config.yaml
n_layer: 8
n_head: 4
vocab_size: 2765
positions: "learned"
decay_fraction: 1.0
Each number is 500 + 25 x the weight over its row's rms, rounded and kept within 0 to 999. Layers, rows and columns count from 0. Numbers have three digits each. The size before them is the row's rms in percent of the matrix's.

# down: layer 4 MLP down (transposed), 1280x256, rms 0.0515, rows 755-765, columns 128-255
# up: layer 4 MLP up, 1280x256, rms 0.0515, rows 756-765, columns 128-255
down755 108:486492458471470486459544472536486493521458501505482467530481506530495467529507543514562470470512503500496539495492464499487507494498487467487493496477479504531476510539424502499508525534517499491488520512513513568515468479481529536527510535504478472495536475522508464528505486524487495491540483493476518496517518510495498518483481537494457494487507465508486468517478494468481516501489
up756 097:542458524466527479485515511493524540488477450470531501485480489509507500504474478498510482515512558533477544511509493519493446511512505516492495532538506466494505453530493489487538506542514477548502503468457508480523510481520481443492496507504528502516486513501517485440464483492515454495500514457467482469511488545485458469528499479491460432481513534512504503503481539450459468481536
down756 099:481531492517503503487472493535505535533529501513512492498518506484562501510460533535483520511517524501481482500490519457482501496461503508451541502530506550432482486506510524489517469521519492509540569508492426521544497511522492486474500530498498544510513527498480540457500522535482518477517526492543516523432434476528488518504484513515524492466476503488520511488486508532528468513474
up757 098:508485466501521505513503514501513498447518569494444501488505487473492529519523481472491505547500507486502550496450466484488507507511502486494508517528528518569513478444499493527529520511461492519481462466460517493521495526502495492512421496487494474509546490541485471494508467479484536498486512480473469539478516502475525515478516478513445487522508503505480473523505527468436515570480
down757 097:490508476519498478487508499542532505510463449522539500544545484487507497447453444440506560508486501485525496468489471506512514494443508530553488556529465471476498471498513502494485481524490502489559535502499522526466520523505479506470474482495483494495492491535520505517482516482517467485496466535504474489521512504520511520544521498478510477499511492557522463524498509541520450486519
up758 092:488505466530469471467494465489498514462538509529515486517504506504516507493517530469480459478518512489553499524497563480533513517488501512473500522495494542509460478477493489519523477497489464502482512488486495502517504486498559497514511463503517524514532501443485479481509493468456491492542498555530500476536460492496493528543477523523469558507498467520534496494470508452539508471518
down758 095:477482499497443489486506502520511514483467503510462488483484512498492532512483533473486481494512510476492513522461487500494493479501466514445487490543527476446492490485508521507478524530523493528507487505498473501528468514506477538464528503524511529500467543474482522482514533482505494472480507488509483507480519482449502476489499511470481515499470514524516500471469478527478507515473
up759 102:502506482579489545511503499504546540553474489515501479502480494553547544496495500525505522499523523508546493459499514540514477471523552454459505518448526493464455491487468509508447495472485493533530482453526501478495462466518488469530477447468485509528492533452477485500495485498506517488511447500455497516537501491506475475534466495474466476496512528509540492483516512504508486501480
down759 103:509500542468546484524499535520486446447509483523477553494540517489486489470498487488518507493477496474477478540516490503527497509449472519507477503542483490479546499497483461486505499515516464458467528489524529489473525485464505552470537526505506515523541445536453466471534492505533465487493517502519538507508536494486485536471474540534484504463444505488459535495513486478521503512493
up760 090:506507515464499512548511488513476486518485535498494539530502516495543511534494531477456507501513548496470527513511492489486488467516496492466540528483500428534521452466473432506523560438502477504528467513475512504449453488484488519440508511462480521473488511507506515454484489464503520490504540494492485503512491494525536515518501476497517512514429507494486497509503486504513476535509
down760 096:512491500518474483541519499560522512476499466481506511490540470514519528443466482521502507531507475477503519526548502476490495516465465529476494538480519467512509521534502497526480464521539490476521490470528534480493518504497490521495504510526500451521523506539521492515516509517477508457516547515507499492483552530471500494504519495525513497530512477509475478517455527486487533464482
up761 100:502513536507511482478471546477534477498511485498501526508496456525507507471534499510529513474537464505472501516511483493479490472517459477486498513495508479519457502520522533488526526494510482502539484521532478536498471526508495475498510512493486527531483505495502556460518489517501472495461518502513497523477540553483477492509490525505478546475530467524489510500525510533504525543490
down761 094:516507489525497505436490535550466481475501504511511471535485496526515498507492512523461483455464504483489514503481487425553511502481505527508473467523447502491515500492468488526479461505483511502489508522496527497496448455520516524531471541503536490502527545485490474550533497519494560498517485495515536511487494489478527444471481498459476509466481484507542498505520528512494479543504
up762 090:440522527502506495505458481490471526469462473442491459520499461483493488532482504510464517476500514543532498500516474499515500508512476482519464481469494527542493498454509499571526499484505480479524517444503506438471535512512527449476488516515503492562473494505519546451466515540471502515489533503562517503489532481522497489505517489470500504508517505501482535470524516550501544479507
down762 085:532516544530527472492489543514485500517496502484490510508508470491518495508483454538534530483488506476528497470491478512475539483463488490532507477502483501496514523514510497508498484456508505505469534498516457473513492466513468510524503513526548477493499475473502510483508442524475492511511509513558511506490454507479506502522511534530509484499505472512515482486500503557502511538469
up763 102:510543544485515497444554462484514516515515458481495493509481521493512521496552535501500481491485470525519490501486529490535520476489462477514510488517516548514475514492483488509451517556496523526498461517504522495505477500520490543508492509489486545496523528563509483488495543507481471494539506500471490475482464490455524501482491494460525451529495523523456508495498538524521499488510
down763 095:542521489513501504556510488519470449520485534513462489466523497453490525508495542510505529526489500516501537518526486474529526536520506456499530512510477475515495525541489470513557505492511502506500537533489488561498464511499478534520475514511492545481506547479444492528448519537487543493497493487533493533488530463518491539478483496486481511525540497496514502519552534464484505494470
up764 095:514522525452507515478534521525515511512551476489482472470509542507486545500531481496486512491507471546505519542497533494523480439504521499548502486504506489515488507513477554504491522469502470476505541492523516525498484500537506561525547472484519519513501532545463468482493512511449485490485503494525475493469526511482505493446469485466534530524496485498494514522528501488503539518524
down764 097:522476498460498507481523495486526428503485500518502533482508468493495452551534513541477501547494516509502506483509514514495499523520515523508526498531517496525495466485482502479491530529509523496507501528477522461529491486449503476516529466505518513481496473499534485516535441495530509515453495517500482573546510517516528508492481489502471465476545483492486482476484492492501507485487
up765 089:478523545481499517511500446500447525478504492517503503522538481490527483508471501492532495513474452497516533489497450524542495500471493475468530496455445504495454501489507496462536478502471481524487493462490510483479503478524494472530504509558514508504519491487459498524493477482510493522449498508510566488467499458499497501444537471520489507496496500507458517483485510476495492474510
down765 079:501525488454472571498462525499558480548482525479522520539540481476500506499564485536499508497487522488487481479481511453512505501545564522537510479495525513484514532484514512525484480514539459529529504521490553507487514510527469490493527482489520501520458519508502510533509502531563499494526490502528472521494535486499512474531490509480479481515516466502500497518541484477477550521475